Part of a small language model's weights: embeddings untied during training, capped logits.
Each number is 128 + 24 x the weight over its row's rms, rounded and kept within 0 to 255. Layers, rows and columns count from 0. Numbers have three digits each. The size before them is the row's rms in percent of the matrix's.

# layer 5 MLP down, 256x1024, rms 0.0975, rows 241-255, columns 640-767
091:099122120138111152118140170145126158114129070114120153128132144168176125086118145133174177127186122140100127110101159132156132168162105145121115180148129128092107144167108103121078124117107131169188165133118097100141139142095163098124143122136156125126113072126117149110095151140104159142172129076114128116132161184128112128136127126169162139130116168117111108081110145146118127153161
090:098145115092129126131121154115148112106092110099107149107130124128107137168096116132132133128091136138153112147137101120167073101095094114123105091128159118089106114146114131117109094108134145106130085182201130140103073111111113154118127157127091097139140125112141127113119134097093186156159128137173161135107110117136153144090118117150106130091121179127152096126122148148136110134121
095:142150145083157136159162107134136129166139182152064097114100117099118118118188152107083185119170150104084183131130100089113078118114157149112116139087151134114152136100112139132102133095131106139133136103142122118115118170095135117128147111155120129174144108150145105129126139144151111101166084093137137143122093110122127135123138147150156121110126138184158121164121177112147082162140
101:138142110176155122171115121112138112129118096160137133135147100174123140109126135129077125146113118105118170130140124166114158113186146108087132106156133150134132130134157114157119122105111137111119085142141166128097177085132115144172151188095190142115165132104101165110158157163117151137154092109138085146124142196110104150123101117110136094155111127107128144116127140138172145145076
103:110164080135126156108125167150166128173154116114135145149137154147137115120140138111152146116124173115147145131147169095118116131171106154148130123094087121136134145152108138158117126131102130120148080113132135164156137122117138141160148143167105107152173146156142106116123155130114099140155089150106083117124130132071111125093141144155076168140125093127169133128113149103132171093090
105:103151110125123114121137093132087105150137123118135132149126095148089129102120114149158111140173182147107148112180139133121151139115139117137125114153151125131146123130131064113113131163109096123100113174146128139172104104094149153121076191128136136106102161158169118132096096139154134089100163110166084127140091164157066129135134131157117124123168115153124135137126090102170118153134
102:120139139148122079144109132126131136102135130119141086082134114162116139119133132111114111098122122189138132099133098150150119136118152085165101130164116140103103083112133118117146126078139131125129063144076133107117169147102134151134168141150148152100113135149124111139184155114161135097083135144124135131142126107064096126194134105100090087117157112117117110099119126147159118146116
102:116143086137162141142158111150131130106114167093121138125100117136072120158125144072138158132179125152090137155117093181091130063131121134127142148147103126152106130152163162090162146134137116119186065108095160136119079155121137138127087143117108161121122122095106142093120124135135099176182184131115112175155100120115140122111150127145115119130117134093181090131135140078117137105106
094:118141151144127149126158131152147140098184120145104140114137127130136137132122132140110114102156134128133125105123140103138100136114157128115130145141127124132116098127121152137126126141121136114130141144123156108111124105145101122097178101122113080118155140160132142158110122160178149139163117180150170124127157125088193154118146114144108148138141137132140118128130157178117087154185
096:114171167114119143117149143122127144109106147174102131130137133130139128134110137126101122148116152152139101098086155126136113127137141086090124141133149141144136153174124134126129093136192126136113131169124150122094094148129148125097132114111127160147143120126127094161138136120104119168145129126146128124105147162150090148088108143130126130145118156109089096139148139098126099104122
099:141112142164128149094125065085161131086155096150109138124106106143110089143102122124138155102184124169149135107168165140094144124136101153107114128107135148134121097134187170144090112127114145146099152139124123120091154129101119132122129147096152148122086136127110118080161141117115126120156122122120128120139100068120129109107171142153189089125109107097112104114071126174112100121156
097:138153137138117148122092123109106113144116142149106116152124112122132130126147126148141120149120161142117171169135133146131116137166088101150101125175148119146106113147138142146136117104124127128119086142154095127141127143178175115148128106141174169167113110172126086129121114135123144066157105146130130167164100137108162141097162074149133125125095119153156116157144108116115108135114
094:128098117129182139152153110123150121108111123125160117142105099112133112147135131106116121110103136123086159145132141169134099123116119110112117108167117106101149119153115087144136125053111138105149142161129127109150095132074122153128154076150142161127097146102129144151128152115143103145136134112138070138179125109078117155147141126144116151120158157097099119114125177130120154137131
097:143064150140176143117151131087147145167114093123093132137132132159093178163098153136147078123125130083151100105112097092104118102102121137169138141143168111186098156136104117127143140135146098112141108118139134122134156117123136151101130107137117156110127136118114131115105163106113121114071110120155155102135101133127118109122122128128114116143096152097075146080134129124111149142179
089:142145155139152139126109111154109124116097106112125111116108131117131129158158123126161109124111104101152146132123151104102152137117122158128140160149139105124103109156101132172134147098133133151093113145112132134126163134114134156155100142121156156120139187113149151112129105098110158092155117112152121148120116171139133117069098137113082092120139185177211124124089174077140125131163